{
  "d_model": 448,
  "d_mlp": 1792,
  "parallel_block": false,
  "extras": ["local attention windows", "shifted keys", "exclusive self-attention", "value embeddings", "value residuals", "hashed n-gram embeddings", "a smear gate", "learned residual scales", "skips across layers", "capped logits"],
  "final_lr_fraction": 0.03,
  "train_tokens": 289700000,
  "steps": 4421
}
Each number is 200 + 30 x the weight over its row's rms, rounded and kept within 0 to 999. Layers, rows and columns count from 0. The size before them is the row's rms in percent of the matrix's.

# layer 7 MLP up, 1792x448, rms 0.104, rows 1105-1130, columns 384-447
096,203,205,190,180,195,175,148,193,259,224,146,178,214,171,203,231,223,203,168,202,155,195,238,179,173,203,180,187,157,189,209,172,195,208,204,215,170,224,168,206,186,194,175,259,221,161,211,213,179,202,187,169,194,245,229,226,217,179,224,208,216,275,186,220
108,178,245,221,215,200,157,239,186,199,190,197,202,183,183,225,133,129,215,191,171,166,241,142,206,198,203,254,127,189,223,178,176,194,242,230,178,222,197,260,205,240,171,189,201,245,186,224,214,212,211,178,193,184,237,206,229,220,111,220,228,252,207,211,183
098,161,195,232,199,192,153,183,222,157,214,233,195,167,226,210,169,117,182,252,194,157,161,202,250,225,220,171,158,153,210,175,206,229,214,223,196,207,216,166,225,207,224,214,170,181,241,219,217,216,223,177,188,184,169,153,203,204,217,182,210,223,149,189,185
100,199,239,263,227,213,231,197,156,215,256,201,194,243,216,207,194,268,189,215,199,212,216,147,205,178,221,193,227,206,216,239,223,170,183,197,183,219,166,241,203,229,215,201,190,227,213,196,242,223,175,203,137,178,243,195,212,206,151,120,181,252,168,182,234
093,137,180,235,162,192,134,217,179,143,207,200,246,209,166,218,200,149,256,187,179,206,206,201,198,236,174,187,195,214,169,175,214,187,179,188,204,206,193,163,222,209,173,188,235,198,217,231,198,182,231,178,251,202,201,211,186,174,237,156,208,141,195,234,231
099,268,188,205,165,179,210,195,175,188,204,205,200,180,235,205,210,159,193,185,168,193,137,188,223,246,164,204,148,173,203,202,215,205,169,193,232,221,216,173,214,213,226,186,208,156,260,147,219,216,204,215,209,204,199,217,228,222,190,213,213,170,208,191,149
100,159,193,238,217,174,164,173,177,180,158,214,202,258,192,198,199,206,230,214,118,168,217,158,135,187,228,177,157,230,191,185,184,178,224,235,240,210,132,237,196,244,258,190,235,214,206,216,144,199,193,205,211,179,177,227,185,217,183,178,181,191,195,182,210
105,175,172,194,171,163,219,238,263,153,169,206,242,241,197,220,204,201,214,178,212,196,208,194,184,190,200,232,197,163,213,233,202,172,193,219,240,193,239,162,202,141,262,210,192,210,137,216,196,213,159,175,193,171,183,203,268,226,188,247,194,164,193,184,192
106,192,138,166,185,171,174,170,184,192,174,190,274,163,165,141,190,180,185,244,185,213,179,168,275,239,140,217,189,191,242,219,154,185,247,188,203,222,159,192,228,196,205,196,124,173,221,211,171,207,236,193,218,226,171,207,211,135,202,163,195,179,199,191,208
095,203,192,219,183,185,222,154,244,215,186,202,180,144,123,192,170,196,148,240,226,210,173,207,148,229,261,194,175,196,216,205,187,240,204,177,187,195,210,169,190,178,251,235,207,213,228,203,179,159,220,164,227,247,191,111,205,184,217,249,204,222,218,225,181
097,158,249,194,130,179,220,197,231,235,198,201,162,199,116,221,235,185,160,205,183,195,227,201,255,239,200,236,203,205,229,141,183,213,204,164,227,205,190,174,184,203,227,226,171,178,171,204,214,244,236,216,190,226,141,200,139,203,213,193,216,152,177,166,166
094,230,132,166,225,174,210,206,167,197,139,208,207,216,177,179,152,194,190,180,196,269,226,204,202,226,170,190,234,192,197,138,214,176,156,217,251,246,138,238,182,272,251,236,113,189,229,174,174,209,229,174,216,171,164,103,194,202,190,227,182,208,147,159,184
094,204,232,218,153,145,189,204,200,176,228,172,144,193,284,267,215,213,225,173,185,191,178,203,188,264,215,210,201,191,251,209,173,190,242,230,217,206,213,192,192,215,227,184,235,179,182,220,199,180,177,225,227,209,195,165,187,208,199,206,150,202,206,203,173
091,179,230,275,185,165,273,208,231,173,173,182,167,170,244,215,209,202,192,175,233,203,214,207,197,232,172,214,191,222,228,183,194,232,157,245,251,198,153,147,187,139,226,226,222,185,258,193,224,256,233,197,243,207,190,188,280,209,206,215,244,230,205,223,185
098,278,270,197,212,238,226,235,197,212,246,204,214,204,215,209,217,156,258,254,194,206,261,158,269,186,192,183,174,170,216,196,192,174,204,225,160,171,197,219,201,176,247,203,240,249,223,212,190,216,210,225,182,191,151,244,176,199,153,150,193,191,178,241,230
093,175,211,218,142,171,181,214,213,225,166,238,207,173,200,211,214,179,162,234,164,165,205,228,201,215,224,203,221,150,234,199,223,205,159,178,250,229,181,191,211,174,246,153,182,196,153,201,196,166,221,152,211,207,135,188,192,205,111,195,208,260,239,168,196
098,165,228,179,165,126,253,184,222,196,223,165,222,205,229,183,129,160,165,207,213,201,261,211,219,165,219,228,188,199,170,187,210,157,142,183,265,187,213,217,213,234,257,247,199,224,149,177,180,178,177,205,214,214,182,201,206,208,177,192,157,180,191,189,202
106,203,243,225,255,165,182,220,202,187,235,183,145,196,170,172,228,182,202,165,282,202,232,177,184,189,150,253,200,165,214,195,182,234,210,258,261,176,202,223,249,230,192,189,198,178,204,255,223,192,180,186,165,172,195,160,186,148,219,167,212,218,179,244,179
096,133,188,187,153,192,251,216,170,228,183,186,205,220,173,218,195,252,280,251,174,130,203,175,208,214,190,168,225,178,185,228,202,223,233,181,166,199,237,215,134,180,206,208,176,209,195,149,183,182,172,172,178,202,142,222,173,155,201,189,229,196,148,184,227
103,234,181,194,196,143,194,182,229,150,157,183,202,226,199,262,195,237,177,164,238,288,214,239,195,162,165,166,208,226,192,221,180,210,208,210,176,185,190,201,194,215,225,191,191,186,200,250,201,196,187,212,178,208,198,177,203,203,241,174,181,187,206,198,202
100,201,215,185,172,227,195,208,157,226,182,232,154,226,197,180,219,215,204,167,228,172,181,201,207,250,191,188,152,188,224,235,191,224,217,221,214,262,200,117,181,240,175,190,224,194,166,177,211,156,186,182,164,144,220,207,185,184,216,175,198,198,181,203,192
108,197,126,250,161,209,208,209,121,159,224,160,164,229,205,177,160,191,212,195,200,223,164,183,225,238,186,173,155,166,162,192,169,213,207,240,248,182,196,191,203,239,236,201,200,242,204,173,127,208,224,193,239,260,191,154,194,210,228,147,197,224,157,207,232
107,143,173,217,166,248,179,188,216,228,227,177,224,202,219,213,181,244,210,162,205,202,225,261,210,248,189,155,161,193,188,218,203,172,255,190,181,205,181,209,156,170,194,220,199,199,199,172,214,185,177,239,196,198,196,190,250,194,252,166,179,210,159,194,226
105,193,249,248,214,147,236,180,225,185,250,241,197,213,165,181,218,201,186,188,218,216,184,229,186,153,157,200,169,199,265,190,193,243,190,194,170,218,183,210,198,217,184,225,175,250,150,213,159,175,230,269,204,200,158,155,209,202,209,222,123,231,174,170,226
091,222,162,262,192,206,222,199,205,196,185,208,230,177,178,166,131,132,224,153,205,133,176,170,203,217,188,248,197,190,218,162,193,199,198,217,150,207,197,209,214,202,225,173,171,175,226,128,218,242,193,196,187,253,187,170,233,212,255,197,165,220,212,164,187
098,179,187,229,166,215,196,190,191,177,191,161,202,197,206,172,189,209,239,213,189,196,200,209,186,179,204,219,191,265,218,160,188,275,174,178,232,193,145,185,254,151,184,162,176,195,217,206,171,174,180,194,235,211,185,154,178,217,161,194,175,264,227,161,136
# layer 7 MLP down (transposed), 1792x448, rms 0.101, rows 1105-1129, columns 384-447
102,216,234,229,190,189,202,182,244,205,189,185,234,153,174,161,194,208,182,185,193,201,244,215,220,258,154,240,164,133,237,224,227,221,249,192,189,210,210,210,231,211,160,189,200,209,171,212,210,213,136,183,211,170,200,199,168,172,195,194,225,196,239,163,222
102,182,240,148,220,244,191,184,203,225,210,223,206,198,157,174,204,208,162,159,170,169,237,164,156,189,168,203,244,160,176,180,206,166,237,199,242,186,179,245,214,225,233,244,179,213,222,206,228,221,229,216,205,186,188,174,202,214,239,220,232,169,253,196,202
101,181,151,279,196,231,181,249,188,229,205,212,188,205,244,207,243,170,153,257,228,196,144,188,208,194,191,182,229,185,191,233,210,204,190,189,202,224,149,177,224,238,157,231,163,169,162,187,139,236,227,189,129,228,225,128,203,160,242,198,222,196,153,207,178
100,213,160,232,225,207,182,204,149,216,266,224,231,246,149,178,224,191,151,187,225,214,187,206,225,228,134,195,238,172,207,216,236,109,194,217,191,215,191,250,212,182,208,175,213,201,168,257,222,261,158,138,183,230,169,197,246,168,261,130,220,228,173,216,164
088,228,222,257,194,204,164,170,183,199,185,251,186,163,239,168,219,223,172,148,214,183,186,199,199,159,199,264,252,187,178,217,208,214,236,177,232,186,158,177,183,200,229,208,166,183,227,189,184,227,205,191,225,208,196,161,192,167,211,213,164,152,154,201,172
095,289,178,166,208,194,248,211,195,245,195,204,171,204,214,198,196,172,213,176,186,210,202,231,185,179,220,219,211,195,176,175,214,202,138,219,206,190,161,168,215,205,217,195,231,189,195,234,170,195,259,127,167,240,177,211,210,204,198,214,137,210,268,210,198
102,226,166,171,256,217,216,173,199,272,173,209,200,166,203,259,199,201,174,247,209,161,187,167,181,267,210,156,151,226,182,208,253,205,254,236,222,181,163,199,153,207,217,185,159,174,233,177,178,189,236,186,240,199,167,239,168,227,215,173,169,229,208,203,190
092,275,221,187,206,128,170,241,190,173,211,217,177,162,173,190,229,188,226,207,147,163,209,230,208,221,129,207,141,175,213,206,213,220,194,169,250,194,191,227,172,169,212,204,195,189,225,226,196,178,156,224,144,178,197,226,216,178,267,241,228,210,190,178,197
101,250,242,177,211,181,171,194,222,199,219,218,181,196,179,193,206,189,185,281,239,226,175,197,247,176,173,195,196,193,227,175,211,223,283,234,201,144,163,205,211,225,173,178,202,182,229,216,134,231,169,172,231,213,171,173,215,235,164,181,198,196,227,202,226
102,225,182,180,219,210,228,231,147,167,186,207,171,233,235,177,189,193,174,235,180,262,200,164,155,213,215,234,135,161,178,194,182,154,252,212,188,178,206,221,163,183,174,168,211,201,209,179,210,198,261,226,239,177,158,237,188,181,253,198,227,232,175,218,201
102,163,181,259,225,194,196,181,250,234,195,181,147,152,195,235,224,201,181,259,142,214,220,211,164,200,215,179,229,160,230,179,215,216,149,208,153,182,224,227,204,173,270,174,186,178,186,171,221,190,174,190,224,197,214,217,163,207,256,205,234,180,198,155,196
096,188,181,220,179,237,204,214,229,195,225,228,232,246,219,200,186,156,229,167,209,231,180,190,169,215,226,190,166,214,206,212,212,171,221,223,231,240,178,138,170,140,179,203,208,174,216,191,172,206,190,216,191,154,199,159,141,198,175,180,184,192,180,200,146
098,173,191,182,207,181,262,197,251,202,225,185,244,221,197,181,170,179,217,219,152,208,212,217,171,213,219,216,235,213,159,227,185,210,218,182,178,168,141,186,213,204,203,181,226,196,176,246,164,215,181,142,217,194,171,205,160,205,227,201,180,258,235,223,193
097,211,185,234,192,268,213,170,195,229,201,188,190,164,220,187,244,213,224,237,160,254,207,194,198,187,256,273,219,173,230,207,239,216,239,231,227,193,212,274,177,224,134,198,222,169,178,165,186,248,255,185,189,130,159,213,266,225,220,171,190,213,154,193,229
104,172,156,200,188,206,185,192,177,202,181,236,208,263,190,234,215,257,223,189,213,192,190,238,252,141,240,187,208,196,218,195,235,184,181,237,253,197,254,244,184,214,197,210,171,173,201,191,236,263,228,188,307,206,255,199,198,209,172,154,188,224,195,212,155
094,198,183,245,255,147,231,214,232,196,198,183,130,168,198,242,182,187,235,173,144,225,223,183,206,179,208,230,178,186,215,242,223,205,154,251,205,200,222,172,182,163,156,226,181,181,234,196,171,210,198,147,157,227,188,177,156,191,231,161,191,237,161,234,220
100,207,194,217,205,259,256,201,189,204,145,206,237,217,210,234,165,154,223,236,220,179,198,221,153,165,205,207,178,267,215,176,172,217,256,264,158,195,227,191,250,208,219,199,195,219,179,228,180,184,200,163,215,193,138,261,222,210,176,209,167,174,214,201,201
107,165,193,220,245,177,205,195,219,208,218,239,179,193,169,226,223,207,225,173,228,219,249,171,229,241,212,183,197,242,193,152,154,223,215,199,228,157,184,239,187,196,177,154,236,178,231,188,175,255,173,210,239,224,190,162,168,214,259,220,151,238,210,216,176
099,204,240,186,225,222,233,229,212,189,182,227,223,274,236,204,200,191,207,188,250,167,176,172,170,199,215,260,166,240,178,250,146,221,234,182,227,233,173,251,238,215,186,174,173,246,231,179,182,125,190,128,184,175,211,218,182,206,216,193,231,226,197,196,173
102,187,185,243,211,193,182,157,209,164,160,254,211,260,164,228,225,244,183,238,211,185,185,221,236,193,212,194,174,246,219,244,166,219,168,218,252,186,153,223,195,188,220,205,179,168,116,219,189,168,244,214,215,212,191,244,167,241,206,231,251,172,208,223,175
100,192,175,179,166,234,205,185,179,199,179,176,195,220,197,198,202,216,190,205,185,187,154,183,250,164,170,204,173,175,212,177,201,200,183,261,188,224,211,236,162,150,240,116,232,206,190,193,203,216,185,193,242,171,175,222,214,155,210,245,210,179,217,188,169
103,160,165,201,251,214,183,171,171,216,215,211,237,238,190,215,267,258,231,204,131,222,221,181,180,226,210,182,233,154,199,187,192,216,207,165,208,134,163,237,215,164,203,192,213,182,217,175,214,265,226,200,233,177,214,210,197,189,206,145,234,227,238,208,263
106,190,183,279,190,222,199,230,226,210,144,182,220,185,193,221,240,190,211,259,194,199,214,208,215,217,160,205,232,199,184,229,145,170,191,200,157,185,170,187,213,160,244,215,216,160,261,189,126,178,209,210,195,189,131,243,223,185,225,235,232,194,179,187,227
097,203,234,262,227,178,231,197,190,176,199,204,210,173,190,258,220,164,198,226,198,219,194,227,246,228,225,265,159,196,175,202,204,150,240,173,217,180,226,177,170,191,225,207,179,251,271,192,175,169,237,219,166,268,200,165,178,197,232,218,155,189,239,164,162
099,229,250,232,234,199,189,237,178,189,202,226,188,215,224,193,207,237,167,246,213,177,161,211,179,224,177,174,181,123,220,198,278,217,241,212,232,281,210,202,136,189,198,188,251,173,166,175,244,200,209,156,182,191,206,185,161,216,194,222,243,241,215,174,156